Each number is 500 + 50 x the weight over its row's rms, rounded and kept within 0 to 999. Layers, rows and columns count from 0. Numbers have three digits each. The size before them is the row's rms in percent of the matrix's.

# k: layer 8 attention key, 320x320, rms 0.0736, rows 88-127, columns 192-255
# q: layer 8 attention query, 320x320, rms 0.0755, rows 89-127, columns 192-255
# v: layer 8 attention value, 320x320, rms 0.0818, rows 64-124, columns 192-255
# o: layer 8 attention output (transposed), 320x320, rms 0.0969, rows 64-123, columns 192-255
k88 101:479477533411521460503461594383611532481476569499449467630484464431501494495514457419451595478511555445438539497526501515495569566525492590572467489485525484592494522545583488485538544422484526
q89 096:546533568539503467483464543474450552432517521532447453471452486510521565442458446427364550562624478471400480604582500488517462448436368498527484519494433456450463500506424456514465417484509537
k89 099:508516535502469502495507553527466509504547399488488557483535505491555505535524584459501474507516508555557455574481455529526486482414556392481495492458563497639516496469379548477491611444490521
q90 103:486526499564507540468521442450536489538461472485584455471509571532579557475520481525440517483471448480482474565523539517515533516563429477452483527526413454559446528471517546489563464560467416
k90 096:438502478439437501530542448556506558563470535546476402479559490443554495484550574439502514492513510572458510389431549497431408534504515390435470452475517552450655564526581499472548541555374545
q91 096:529557457471558457455423458545471570473600518543485497442468464537510517476521567498514527390475459468513496526477507517497546445531481408491465525585513485412448475476513529515588519433431529
k91 095:476489514540569522425394477570518501413534496555509504563434580549484574574505508434489537486522514469468520472592448571499488401551497552462413572490522423437460538504555530481556491510597467
q92 103:430584485559584508615380533471557520572463438612499429503555377432578526512504517510454587445545579456535554540424527464521440470577452501477524493446521493476608547450541437492558481521423533
k92 101:481519499517540566493532489389532523461498486439593472483550520427501513521531461448449464480576410450509567507487565483473586396508521459483520439505531534491653537516518522448524451477497542
q93 097:574487536516551548491429385487582499415427568505550529471460543503455500488567430560466567471524436461547559546537566473424510546509560508468581459474489546565426468539467542534563505480587451
k93 097:562472506514427521526555526568409446464553538567490486614514451570483544489479504459411565610560515478451376464502411450515466478520509491470560495419473513608486476544509448516473565578501578
q94 095:491516497463492444568492489515497600461539425631396428489410504582516524435566502440568513543461536433497491509502508527575444491466548550499384571564496463496605480415505458508554600487578595
k94 103:481431474505624613553474480554412421591516457504490536521490487649461497606500495585466432424434573470583462482425514531476401465489566406542524508524585384470415371530497466483507525468450474
q95 097:553491520489440462531607497528504480432458522486458589435506499422555570579535545471577515453409511540501628459442530437455514538495485577527465531517500453554570446466511461504490475524609388
k95 099:483531428464460536451421513485486514509407459487548494423482463513403494550466419541596525517492484506559425438409444515506515553414498505531530519477451545444642520477479518494529402464443464
q96 101:498532521511565538501480507538533491478526540545440450519462573482587536575487526516458495463425507472520456531555526578495552569482513515463472477541486559446549518523480498475459445530511508
k96 106:538577452549474513468460521557512496402511502421457445496494439481506506388486452406443561530464528513504480485526537430394477453551538558489511477497547541465554503419471508462429573577470518
q97 098:379454428515419499528484516479475418391584572452501507584525507438462518576513546477533534502517478576524420485490510487507574474383432404436483533501468429479510502366534502488538452542644497
k97 100:523499525571425499595495437419544465452465503512546504570480438471433472568492499539584511526482502488510507479434411438462483451469443486524468512611435505537468548636546529509495478454465547
q98 095:505487446499538564531453563538475461426557420436513521392463466522470593564567581521607578492591503468480513490475521480454506527550439569436472524376544528557495547601476565465493465510538401
k98 093:499479479449543510492488482561488486519524453427529507565479419450442534486511484522556449503486507567459559458483540621436563436533467578512373448383620568483413463530534498567471520532601493
q99 099:482449463448541545407559519504502543536414495579573517509482481545529487501516400480531566561521510430588485483492587613528530423483462511501537457486540446558464463490405464413537432470462441
k99 100:556505500512475532474501511467481540450513425579509588467499548531519449539507420462496549474506487455434567544605534491530480595458522435474506401522624434488518425507483511485563601524494529
q100 106:517506585541529428511580457441508555492501381477500530526536524552515510485500518496496443549406466597402447543496428489526476472465497574448490458574522467486531513530547502504505519501460536
k100 098:513556459627509510484496483489531594499436458514472556508437524466559447515480542525505544517416516503480462453474491471519518525401505580531425475576526479499520541558507453592507518475513578
q101 096:508505412534508459537521456446482509551447498567559517523528575506564469483526535507432582475494376502502536521436629455575479482515538479445522499517499591463509521460511400564535497502571510
k101 099:539488598516533458529497579487483439449541458519565451506557474476590457493560507512553545448442527439496515493501505411614498531561548570512521386424460462513597492479553440527481487468534456
q102 099:528463542429371433394445470459517525552468461529446488550568558488484398538517459510422536496437468526441484561529517454449608528566494534461549526476531483543475442515448534489507495492537537
k102 100:454462490501508540472427401469455478568503611507541541608548511555513509549442531447450523548434503547531554502473492497524587551488426521472522560469512473465520502447466572485483554512509509
q103 095:523514417537568501584435562504530405496522457437499464449461453453495534523510450490524532504559559460532513397429482534538468547562602396527486435478461485480434459523557502419456423429527508
k103 093:501533495558492593417526513417589589558424501413563523663478409605465414517495496505485447572499463494475551511526460464506521538487470501482490485538476509468462406437511442427600545531446513
q104 096:439469544537530511447494503645473415563486578569461585529505508544525491508540522514469503427525551443462478529475478426530499518534551474547483507516504455421330492478471514480472533432519501
k104 094:501526516559413564531458507526530533568488444442433562462484447591490517508487467479469546554502400488494466517561511489480522463514469517525582583420545553467485564498499500522669526349562492
q105 095:405490540516455520534517394388499513486450580555533505522438523489463427489522505487536399552581440582519578377490474409464446453451495491527490505553515504480484496489553517505453505532550477
k105 100:580440521480535475495461542573420561411577437515521565480458446487453535543509378475454496446563500518455604499517451464465515355523524500469589543576541489492467436518425507553556501457547506
q106 102:523416569485413467448521489462512477505552465504491495537524574562530488506612476598522570467400451535511621452550501496453532485415481423492534447525472484442422549476519560542529509457486570
k106 100:520521490593331477494519496503576541577484506504514519463512434457449523421602431541529536348467512479578597516541411457485424511510551461573502499517494451470485521510483559532469443495417515
q107 096:477442583428532482463423576481543519554536512492547495500510549458471539543487518553539481529487378556439478559435483403606560569434506461511515449483460507520546493521451493595456447485497495
k107 099:509487476475510459522488605414437477442501503425523484526468455428450463485581531514585538413389459584507527553438506564486534518572445472518478521435527544402518632405532514532465553498479530
q108 102:578448379564506565519550489601526531476388489522438480559477546509468497459544501488433450551471534517525478548451521548448468566523461484551490568524425436437434322532416551386525511481517504
k108 105:509472447485456494517567534550500419602439536493442514560581524561494500561431504479462387465475510488480521502485495472466532521487452509427452506473457401504477508554452544534446493611500536
q109 101:555410507484479429454566486575462560491525443541518488606516592537499523472528525475529478476407496475480509530554552629441517408484485537514626552591503493414540413507514596470533523472514496
k109 097:494533509477517548531482506516451519478502444460493529490533478512588410506549429496411419437448409474595543519438391457431437560550527558524474544475425439512417424582485491496478550528546628
q110 096:462488419435619413561482562404488487473461448469491491581463518486493450580577570586515524395478422518553420463497515515514462533596525475499486457445428466537497461512570498563468526474489505
k110 096:531403510480570449545464494471502578411581436615520478503570545469561552467507512483555504447453487485588494525438527545462519442544517585433435393472470489521478454562626440518530587544435523
q111 097:500652467472419454527556554494548456462445516498518499486494508517518526495444506502416483497408520460426545565517544433530510394501495520447515543528505484583380511499442498528473518533513527
k111 097:523595484509453463460477503540491541486480501560451502544488546544522578481481548449366497554491533416478609542486539483498571480413462511554473533541517504391526511550466520525418533513457412
q112 100:516467529492605586516478495449475476436440498514569544438461452430419532477540519472441463465486528506495439545466462468444496524578449514446476423535462506505594453387524461476532551558425486
k112 102:445555491527552396474463505486397471527421509626492524481482531409568547402521581511517488443515567466532439495552591601488464467511516389512443365497489532512444570504519527435467524530491544
q113 098:505519476512472520447481494476556563468527461506475486552461437447535511564625416455493421515485519464541415542507403537547524496521560516477497435480441539389485432506541494487452563425627487
k113 101:509443502458411534595393496537519493525504459501498466485518412585513560409462490538555522505492501552397519549456441563466425567403502489504438545558452420553465473536536527550604563437598537
q114 104:511492467593495530542499435439495413470518401553578534474402488485556423502529498486644551506504507464446521443473557432473454456510550431533508490487551553506552475514379450536504422503490537
k114 104:534534495481477566505490505434454484476478491482540536508563357508498504440554548508495565438503505494489540390511554609529580510632520520524489448538402427482585443497387474504488453499525432
q115 094:503466479514423539462568486426502492583498499560503510530596549572446490496527526516447552445532541498522478571512534518554452458524612474513406487554585542538473522435485478417613506499550509
k115 097:466482542509487504499493538505470530492495456473474469494487495549543530399527548545570424456498463483467510525396530412388438523542501487553460502470629401519532522531442447597543561558435540
q116 100:477588404404385482575449551509484512471502519519522546479483512516422545542554525442460501456508510465552462519440403467514573515531484557457462552499477638508401438572476471499496426442341472
k116 092:521512525482537507456471458447508387536440558532459622471525531565544492449453444499548436564586370558410440478488389520487557536469523445548466476519503470523578474482573568513469504486512495
q117 094:551482484567517426535495548547572530532568471552466545575390583505553530515460454524507547510447510547425420451554442487469477529446519501479531524557472433467551491596430581529523505436541490
k117 100:523488387525495523471497558584509508482562513528542593534489504513507537482532561486475480501504496418539574531418431430563437445576549452502496521536487557479516502457527471632504571538556602
q118 101:480544486480464498571555541525491434539450497467534505520494376494448595472585477512516482485546450506516580610515562495522521352520635495573552584468542490383442494574461562534533461484536514
k118 102:578533508492523496531568479577482551534457501502474518485532522544438527516483502584505461530510499492564563480493553510417380585495552521436444590483440537554533482466514513489478416568502390
q119 110:464470491461445440661489458546470558430409581513484552450517545509513526494464548440425528504483581475547435501555498532515575438458547484544542425425591520394497493502512414436584479361555479
k119 105:385478441530584426431493472415553551424558547473516537458442491545604509531443580457541485558483488424489447490561485449582497515408519521497505476620436534498458429446403487506511527450537558
q120 100:462499486556496514513439521506446619486565404393488549419537548483510473446561473542533567558459431523501464449531478510391518455337519478535500498436528493510464576533509522580482484560549468
k120 099:524578512500492518556453515485473515562513502504481483447468425568458568543601484516453538538515510496507526475381409484486451586569457486445434458549559505529444547525550617457384485503514572
q121 100:455436555514477470564483504565532498474546568618555488497561488451544543448528463483451475443487436408527481584559529506420505523493511433538523427473479481458397513597418563490490521465545474
k121 099:502423502474393564566529542588487482504468538481539460478507538459616474459474456469525449443496507436540513450591543507472523612456559536373480526446506459418427426485444516541533627512495522
q122 100:585506392482414511431457412552543497469463534480511526490372442478482471496565547538557643526525500518553449516525483509490461434499513504610516534536507365534346522488540508490489512514506434
k122 099:586521462423467609539573533525497567452521476460491506519451506518574456510511565465529518517557538499466535441521501424502546447540487492496451477463624533541334518521445414516444504455515474
q123 099:430468504475515532514475447572401490470539427472435500548507488448516469526430487398572560480478513491519530425505522445544527427471460606580502468490570579614557468453441444554510466411558509
k123 096:493516541484531488516501479521513490529465427531367550472449572542460478491417411475449624452475514470526590492520491494574476530451479523520533453427486472569489479539521545511461497531563497
q124 104:501534445582502414463594522516583536503453407433496518529522447496465506458676422451571520453474449548503544465451518590511438498470514499502425527458558476526450513464512489524412407489475412
k124 099:493566505631492482561573554546494493545481474372565518601510474494510494557678566470511452538436450566459612450449511478522498496565478540448541485435454533478493486493564522477506419470493519
q125 100:501555618483542450550508466454579436518555530567545529479484531440450474504532488427494489377513576394506457484489521513596496429493494525513464540479459494529497551437540547506456369466486522
k125 100:425497477510560526592454478545459476439649537612461553447489459523503511450496606469482448433574547456500520491475518518424484497442509465581578540527557559497463632460526479462554513414642501
q126 093:510351589484500519553548473471501466456491464489490406530463420547507462551516521543510406545430440675500498555408348494474484602479561514469482549537512468489400442477543537562467430446526396
k126 097:539488466480443468424523586530546506479538492395431635582484540511541499486483462479504442503435433576555485528432448525432527536528469600573506516549469495448486493548492537499480439475442394
q127 103:451447518538572506532419499532486442506542480471437541463553446543547472545515423620672455555466529653523546454512600540496433558519441524452498491554464469485478566499470525513475471556536490
k127 097:492515576516564477584496536421507525459566489412485459412558529528498458513473484466526504455461595556527549433481492609513529453516529631467559478495580517507442461584451499529545473437418507
v64 101:473454541470505525459488492505571609497457573558651483603591583448460510462511601425456531529486423503453534523415483462546367520491571516458477619490553527545561494560443463486497473409426496
o64 096:441484473482517421524509549625519502563512514571491480544450518480570410454540516562335454453439527512478456552491463452498496532509484493490496539548499486456373460584485545495440538536489645
v65 103:522422446518666436506499503539440489541540499496485467536506503546470542528391467481540542579513528491413474445610466507565542443578520552544479447574480439525547521507493457429553491513468456
o65 103:441491502492431484436476528556489467502487433540492490521542482465450600594491559502493498483454594518541557537544552468463453542512488530520395494421564448448483480572439457527509468563488485
v66 103:552504530436487535472501629497461523535486568486549538503606571514586560547397541502541530547508600561598476477494548544433460509440558472461503440463479428513391533573609552517504433553465463
o66 098:454453471497492614469481509528565462572460489511564558475477450547442554473570395522481560543482511475446575399465494507450426459545519572522498494497517506420459483530514470501478442504492518
v67 108:520544526506525451539429484457515417430436487542544502425454461507447587448480474495499437516523561507554374510403497494514505510488502495498558476568506458569509519504483505524488514498513555
o67 106:536449418449517512521434508432469521439496481525549506512482490458508472581513490553483497471544459593508494505517514507520458493453551540504584479485529460520659508536554399589529465540515537
v68 101:451412563491508539495478508560468470474476471405576536464440453584536364522528496491527623493472508517479479528532471425480498489535533483444492468393487519505531498470529438528564510490525454
o68 097:532516563491472517494548539456554514588544569413481562430491542543478545447551465560446521452485490465542460487619482427525500476538587369589505512596482471474459558463490529477411455549481487
v69 105:535471519506560467445460503470501516596481443534569426525514480563483438443449458540562546459483440538527553503536468476535434401488506525544524545576459440518478480512531479507491541417556502
o69 109:501471508506510440516525473494483489471514493517556485479487530500622468521421556457474482544551462499412497456577565488468490538505446501449491455400602520608497530475391457492446508584530455
v70 096:570630481520557507531424485515477552539493512404487565508481543496470459588478465480574490545556532508463405501511431528530502506527524505611540492442443568545478442457477510488540591438488503
o70 090:502411480487496527436622579510536462466515516536490506498465486567554500541524557487549467414503497520540397503453458514436483481509531502503479485465451505588534465533458517508461470429538437
v71 097:503671483537518537556422404406606529521448561563537438473530484404430556513426559498438506508449421454445447413507501515487448595450401554509501496541496515485456442501512410487601490425559540
o71 096:489474409445476500556441505545512497413606343457504476535524488479508461514468549473454550432472472490458593504489473547530533451490478464501574353465509492520669624602467491608430448440565473
v72 097:459467550480429542489559467426440480499596595425553615499554516503526539521534429454452479428530435518507526434534502499448506569384466454462431511478457510524476493580579584597488482636399461
o72 102:555496504452553532484523601529565505494517491534509493520510469573574491415650504485454473570430391487538462544409571473548445536506543515601519474480597501499476463499474603507457446519516484
v73 098:480466458531384478526429425495451490457540516563542433472512573514488386528479568570449487547583477453434449536507546565469538518463520446463509536496520421425454468458444572489553437499446454
o73 097:483538459486494478418525525545430534481513436444530537482546399599472402513521445585518513467447463490511466564487524472451454589449440549564555624590526507478440513506413472453552451512630406
v74 102:513526398551534498511581454440410547548506562476523475482489441528500461465526464479429501582541535517583407491502491543359524518470527432508597511420499464446507514531577513499458487503555568
o74 100:585427502579519481426410526525498523495514460476400432479568517512503481526412441501438577435452534524458513500500508497434516518577529575486510579537539556451521451455510531528509578469503504
v75 096:553554445489419471509473501542437492592519479514506448577581469540429485491435529632513463567559433501531531471465487416503451516538474540539564572465458517481520460572638586553445487463529498
o75 095:495498492521533467491588488504464540451486520518529556521478496483471469605626526457461532391579499479408499510455519483498439479556496490437537479417514461488372405495517470576525469511527430
v76 098:557503632502442470485406500584482443496552427509544541508589464526513391505502560471548575429504501431514447522482444449572463503492446543567556474583472625584538479532506550477476491484531479
o76 096:541497445402480468573549510513456438524526619603471529398456533427470487575536530512580516444423548474413459487504491556523484477533546505460503529490527569566493548414469479464476492500533524
v77 095:510521484539531454578509460477502461548538557511536551438499606514516444504470476573566527516534534602558545421461505522390478473451452478461480526503545551475471497475506517390543549503483576
o77 095:534496517519495500437513566532521477440518479514555508472421452527422467529540506430534559469361521497489498518490581424581531382527504499547484487522557510511615514447499450494518535540539514
v78 099:511502542480477462454534467525521597502527490440450459475535403573518435487480549514528519568463521529521458524478476501445561487532573541413438453456563513500504547552461520491589516566548450
o78 095:514621516512461452543522445557483489525538524606559490518455506639462518411464469530533524473473451458449507491523553483519407487396536469523513490383468519487546408472490482499481521375555555
v79 101:522365579539529463448525506509515496467472540555420497488474448470538470553509475487503510506485439468423552461562485502601459512487514435467470496496523609518454613534511592525500524459483606
o79 105:492565473565490403495513527528555575434500511515518518464576461492570469475478527547483459557449474450520419506543466538475445450369551537552529444567475487449535517478495465560477516438491505
v80 104:613580460521531550537593498407510528431468474473507517482488384542509547552526527484517484517637518470628514521396579518492475587507470448460427402468514438432546532522494551405486587560518533
o80 100:479470541573548523450425490498494561487411492549483481455524500498541425481534477488343568364388588543541517457469605476453526396587539474595556491478584464423488498467493449504599546501397531
v81 091:492556441605499437485478553511460513536579515523517417534544439432448520550520558549584540547430557493481457419514484513556521548489414450498471573482439486514485514476535393511433506564424494
o81 092:436523498455555507520540546495443439507564550604533538626584565446532556443409451470473459488508474435530513603453494522427510548508591445529460501452521534479447484444543629438454562498470520
v82 097:580472403489490401510501518469467529449563575545448473574395552445537525442487539433514473479445573457473508484588625514444530525557430509486390624601421511485511420495410523489382499504494531
o82 093:483531491512498536550444477444524473543578466550528501476549502489497566555554514444453441443505375513580501514487427540406481514460470481522452522607538474514514567492478490521520476579450474
v83 102:473431494442515461473398544527597419481564584503504493550553458392487553452500416497459493529454518534458435501535542544585554454560507573509426539440464445572497586496454485533573439507558549
o83 101:519528564505638537482554476490396572531468456520526456512478512480444490566513503470611519398557455409458444469509438480390444520517487445483476465579467517448554480503471484538481564559470472
v84 108:467433475503474459437456527496497514528455449489548517602493499442526487503439422408425554526498513505472527562517474497549472526449441497452479460475462540568554457479536459567547526511569488
o84 114:485683476542533471476502504509471563482614474499487508476423443509586602451497558491441500585476503495522480609559492534496496513464502578538426547496543498426468488474546433546406548439410492
v85 096:437466510460501507478439604478487561468509488437466470449502487479492484586437436460502579510504502527497550487466480497528483539410545415480492529542435387511445485535496567476533495520560495
o85 099:517482487473567545478483514484502477559443655548494536381467568491506525415557485482578520480520445499493535488530563451576493441538504473584522478446507567516566560444523452502499482390545515
v86 098:571442539514459448572550532545441582520540584564435526474585553596553482430547540494464487423585487461494503523471579554406501452617529479461578365416572501414449548407481467462509455525445552
o86 095:519462475423485582444502387485483418498522519442428531486468527544469596571450494545518554468482514464479519495493352535442528522484448527533503556553562524501459456498481510573553530472576620
v87 101:458528477560509525514476481526509404574490474520505502521360618509443500426485570502510500463386422502463510409538469558535501377590508496527544512491557433408496494498591584504541535536458563
o87 097:479550486425465588496522370485514497457547511481508410506452538548517483550506493484534480532553524423494507492434474429581568515377532458508517446511521525533434440493431498396567467461548479
v88 098:554554531503435487428522513452479499436524562597468558499517474452470561503509493512447481464497465470467485398450510445501512528498486480434443472536546452467443510500498471465573447479516557
o88 104:425590535542548521470547469493516431598536457573605479489498451606456454489414474486479497567618462507466589507448565469502422569483457457482481574577505559466559523482463545517464507519571548
v89 097:472555482517519480523411464447535413502471496470494464498594501405485532504498528461451514445464498409601485564568517565592448411524387405539481484533445526551502469570406553469523513451533621
o89 093:455500564524548522514485452553425532486439531520478494448564518502563507505396568359457499487534505473411439429469495539443529595485464538494484377497488562425613521498509419331500429481494494
v90 091:543500482533470504450565541489520435565568529442475667463423530522473463504457496474437543485538450477485545470432546484472474508449550488497529566448429490462594453531473576480469478530516525
o90 093:506486515602471523512451463524435425467495504466479479412482458431516555573561513543612565468479557495428479498501502448467488527502499553550497479492549523401299581465465522522438521493534459
v91 094:545455467492506559556433545437466541415431527448593458511406484503478495443522524490506447460454402453567506468488515514510465573516520451554511502544519530490536507553531554538510543529510372
o91 094:507473517488404469380552328521450440499531422485511548500526517550490457531486512503581488616567515520439442488474504523573525508580500532437500466462551420541320422470537506472580423436535510
v92 111:466453561446511433402560533496499518534505602463565471526552596440540432548557508434395424574534442458508493501533546450414491458492505512493491491566522531451401508516531573601454458563582504
o92 106:464548462471552405477472553556432532545508426514568506443544462545490489520510551461488518466520478573488579451470542576504416550443420500535472554510519443464499536611471508481492466457500521
v93 100:476563546548514497531512491470508547519503545385505463548556510508430471454599557520531561498479463501477518540542385510546526516596465572499512588482527535482419492541484507481477363457441563
o93 097:455448471529540539515517597447462487466440416500470452543496541522555490514581584466527465443461470404537422641424532516474454598490557574524484475511470399543545509496438519491489559466482517
v94 099:519538450477575506444421532514441540351491491485558508555548505532472468516526477486428524517427500510470505504468472468546517491419533436542506532532458554644518544409522502498550586432513514
o94 099:487429579503537496423538495476490432520518508488501601455516469412491546519552524544444496453489397525532464436571469499529382535477532581547569428427473536466574482491537553496430542452417498
v95 102:540529468594513556463509482426479543572493425489503554502541483522455577511472530520430456575471479511537486477448501475512482487550467531532592473527480490458476503496452594445491497501528542
o95 103:574495507521593559447496524573417451538507440509496494466490465519522468550544495483561503502464545532479644465488531501473462497573443450547460474463551496549506458462494460548597467526419403
v96 100:551587491542487576558532578472535497530445438432537586586393491469596527500530478453505531503535531497487509487455506460507579570485487491529509482449458576459491457493489531427470470549491431
o96 102:492457571418485437484440493481446474535606496552514494513574554582468570554521473483474505470533540524470483561549483554585491406488510488513555467567548458494559550528471530382536529426540519
v97 097:519509547528492499554480448470433543589449469547436497500513546547548478524500537541517416510529428482420476506480560520483464587595495566496465540526535480570458418524590437513425375576513483
o97 096:398596542529555455452519436510405429475623519497509511542477494470510521552538522510556442455516453447549583553536491506538518488495491589438465546556528469549649506562519450501510549511515522
v98 107:485442521474510513519572484393492513577581495425532505537615442409502414579502466551523468423506455541403497510500535585639461530541584559466589539560456525510515544383482627514529506516543536
o98 103:467583404556559517510559571551550554463524562552592497491468464471566550524513540469414526483531559425537444570550520472595558523520444507531460481499424516468486494550434443514494548526534538
v99 097:415483434459455532499462555449553525420523535517514462544410549498504555525550490490512532517568534507511477431598435529530435453435496540557535498547492501497485526497481465551442472600524479
o99 098:497534557584472590555495576494554446585526496514538505447431463555515506522480603481487483606422490516489511507483562493467471491506477597471542576510496399470539458422501475465496490478560569
v100 110:552423601499487423495593481481520555395563521470457450489595582543459482598521478487496496500491533550544543454488502452556462527515448495529532474492367526574498508454516536505481460458436568
o100 101:539426414469566529554528515473541520491380478465456504517588508498453440464529514592518487532506416456426497498554465533480453493498588473580543531520455527463613518453518474502461528559432553
v101 103:582537476490518422434598525450629535472569500444435543480484512423508482470530530523466522555447514514480518592505533564494515516517542444494348576478479541486478432516536490539465558499539421
o101 100:479643476576575595610511552540491462544483481514453547508494471551491530463531474431454506443583501510473543562530532581517525448550396532546457476496461565541585594407481518556534446497482551
v102 100:427507493580513460574573504596423521487422595497516530386487497503473443532563526545515466470475455524465503455505465467426423549542478411538496520370549538520416539511491467510546523479447407
o102 100:545396484538485555427575526488490466433514481424486510552590450471448554446476480549584475556498473534555515485455449516595514480498444523436502493539497451514434494542502501490504560527606546
v103 092:458507562522460562595588516492487467464531577508528473492488515462473512469542525527502555502481386493527462512549370492552473668523442492473469465453452536461547424502517460471549614539476505
o103 096:559614447535487510544481498479555530449489506434418501485444486512641523467405439508384454465465604499534466526477455456440505574506491585547555457551492485463470541507478560577538435437595444
v104 095:479446576531462556456463469507479448581561476520476469569441489495510522573578518427505519533473460494397528502491510532505415573500545536464452485490508508569606408528414535484452424469427558
o104 098:554586434531457518419556495511570547586500598498474525553516536497509549468499537463482517535466514482533587439476511524525485431545447462581509516475456469492543566533558516487495523445457541
v105 107:440352551486475513529540535498534517517482546455498500617551416461483450562441501414532538467496483463519517533410527582505484559490576530471430486558476534486489514563621592557549482500469542
o105 101:592618475455529561493435512532630523468425470519476499558498491554483475386537558479476523475520469498467502610567525485473488535515504526563476463434489507385522522481510525452473520451500452
v106 104:625476453501532545475384515532498554474561586431513573446503495505599453544419452471496524559438559476534485530475535485420480570499473405602530526432506473499529510521572460485484512521566369
o106 099:526457579583371519499592539491505526565472474461500565397440517504511504551592537496551535500513403531463574475502473504432483524482482496452579508537530538479513600498438653576489438489489505
v107 099:398436413448476444523433442410543556519470507571445491529572515583459513507531485512488507522571497381564567456487554456507495455465506547532555418586517486508522508557487583574559392433460443
o107 104:469620501473466531521566476455508427531368456442502470461485503527490532513574507515555546507455508474442494528458511521548468524523556496459464400515574478437598478471465462560510526508493622
v108 092:564564645459497564468533545422509636416506554510586624572503329498469471481442528477483485434458549509530470483517544457494506572478498519547517490456569518489437529465521467468561418512465491
o108 092:457439411540468468438529509467442508592533337470459497392523540530499431518475524553523509394554531503496543496469513544511581413544491426501544429544488514531502540425544529538509471503476514
v109 107:540515445508489545437460522589569535463483493496492483513474526555536504506503527502537495611624491509509508505531479462477508417547412535536479587619520581470486523504422500496492547529515498
o109 097:447566538514451401575554443535445501522541546518610464480537517450457500505502495490473473498522490474551547560434578466445611430453517474471535452460451607531439522495548432480515426510538415
v110 095:511479493396370550549443440472498551506527473473514537520554367461464513572519577497519492451472449539510536484541486566449496498430461396602486482399454490567515540509589540484523458504550492
o110 096:542528475625503499482505453561493467525561401519518442525542460453492539426597519481506490438507450424513505542501426476547466515529520449526536554509453546493572578494421584488455520452464555
v111 095:498545493472504461513525499404554459436466403511516443428506562462407498529493539530467539536497514455633420544458554531571516509418431441544451523574485375470451429397562458470535553415515494
o111 098:519426492439571514487434463522463536490468487565433486514560420468505487431531500453428498308467520530567663542499576460452546466648494520465534487523452506598441430481455521499525554494524519
v112 100:538451575504486400520554497543480501536545511419537485395477600478499505584430490534454481523451433557459406526507423486544514455566523409594474436425545539444491575539496554513480542497435514
o112 096:488524487534442645505494455452462597449489462574414526503418493437470458521519446474644581482531488465493540406596521563536433506524462536588408600548494502541579479455459502523535523559566473
v113 097:425502613498426530467590516440548517425573537586487459562542485496349520549480541484546396567490476496535484475457492446506485427413562547535471511508550406562463418505413482486510549525467499
o113 098:562436482450577621570473477496488504510520474449539395494560519489534441491634481549655550412564488476515407491506474551455508478557431435534514530440483502403429483530568506553498500553520431
v114 099:582457571498461486509510523493465460468450373605502537507488516502464535519483436498487465490481543486515520532465536506552486497475458497535502416509554568416417550498508473446516449457564385
o114 098:443556465401467482514460470457502547509479502465578397435433538532425422494540512517528529453451466538403549508463560520449492533508453442487405500444479466543548480520537509551538479507567432
v115 111:401455467442418461559478548533490495545497502544482508574604489541371516573532539520508489592563462509550424507439509549467462442469493480510424540500432437482412473549537471518526515464455515
o115 102:563472507403442521518445452471452448451485528515480512442505403518446574482490497502493470468532490433470359521483528471405482483505443545468525442514450460510495501570475545445412549597513489
v116 100:493521504437441456555599519534414509505565522547540565492428480435446450510566477532431504616447573504490446474480500473461465488479459502410494664371438497534496383436423489452531517509520528
o116 107:496486549504551501479440503548438449549491500520519610499421497571518645459479502484585548592573405492467471452578480451522452462561550472487516437541602550507445507495567534464574489511531502
v117 094:518434506510471443429444443534541522499496532546524466541515515593540549360488454530488476555481505466571511458452471497505580581476543463434504571491548592506496532591466476518507504426432463
o117 095:498481464496532499415441508571472485519456519473441500533520483462449498606559495479519509539449489441541428513550482497476444403543519545550556502413497415431528473502454498499496475489536528
v118 101:517416501546562488527530482478514495502521524557533462588435425548497457545434463537557607520487512530518454519501466574633550534484476527520532465514352471494454601584574534530553458438522517
o118 095:470445525457489592523498555390538394426482525486534446423513595536476530536499492577445475560450424427467496499601465506473492537513465550500504489436448610530527426400458411426486582546501427
v119 091:439523560460426469526524449495475508478501490546469393537483529483516561430441571582444565595481558414466513561540536499584525461466555486511530511537490476427490495417488545456504549529469538
o119 091:514493517467525564511573575436557451487566504496488407516498472463511587453443358450572496508536480441508564447445547486405442530542485473533493490442551546564466481594481490510537431481564616
v120 097:504510520460505468581389485498478486525505540515483467496493542517407382480514475468639451535421446464560472545421445482495469432501594504553512577487531556508468470518445508465601461492504461
o120 097:498443516460425486481497428525506512585542608587515493551525495445476437455435457526444527500572558504459560509493521487535501524512511471502453487475443525486585431578390578507459475482546549
v121 102:479439579459466441580411488520476495464592498425458499536559425484523592573481475571516612461436581517468539489535472439556447499554498552416551447480500472461563524482501423485446449538481457
o121 102:483515402512576530557504553466505594569495533436521533453501493514577548550482510497585501517460455447590460557535463523482565615428490531525428393495384482466449453462559520370448493566367605
v122 098:490473516488413440474476452432431484471523475588497451543578490426542556557570440411517507555414471426489514494469544534400393526490517483475505490520488579490463497488544534466587470430535585
o122 093:474572409458534511505551570526468529494508459489453449541534474554586436378514470425406512527519525414550531520625447541571522527507528536467458477470514502492574429527374544482487525478435605
v123 108:622430623565515385570423446485537475551502466523481420475549510532530468444463478470498537421491517449549465495539420518459498586523547470535582421564430481510530496407483493509564466529529452
o123 104:510458441497531493487450502478500510380508588451485461541551506492487462479398531511483529523485510488499457444507423608474495537422489489407459425543444481427470509545494549502538455601563503
v124 098:448451481413514533607410481422565391443490538551508484576482609491437546549544576469501541469411564427586507517535544442531451485491518571547534518493518465597593408555374466494451432508495501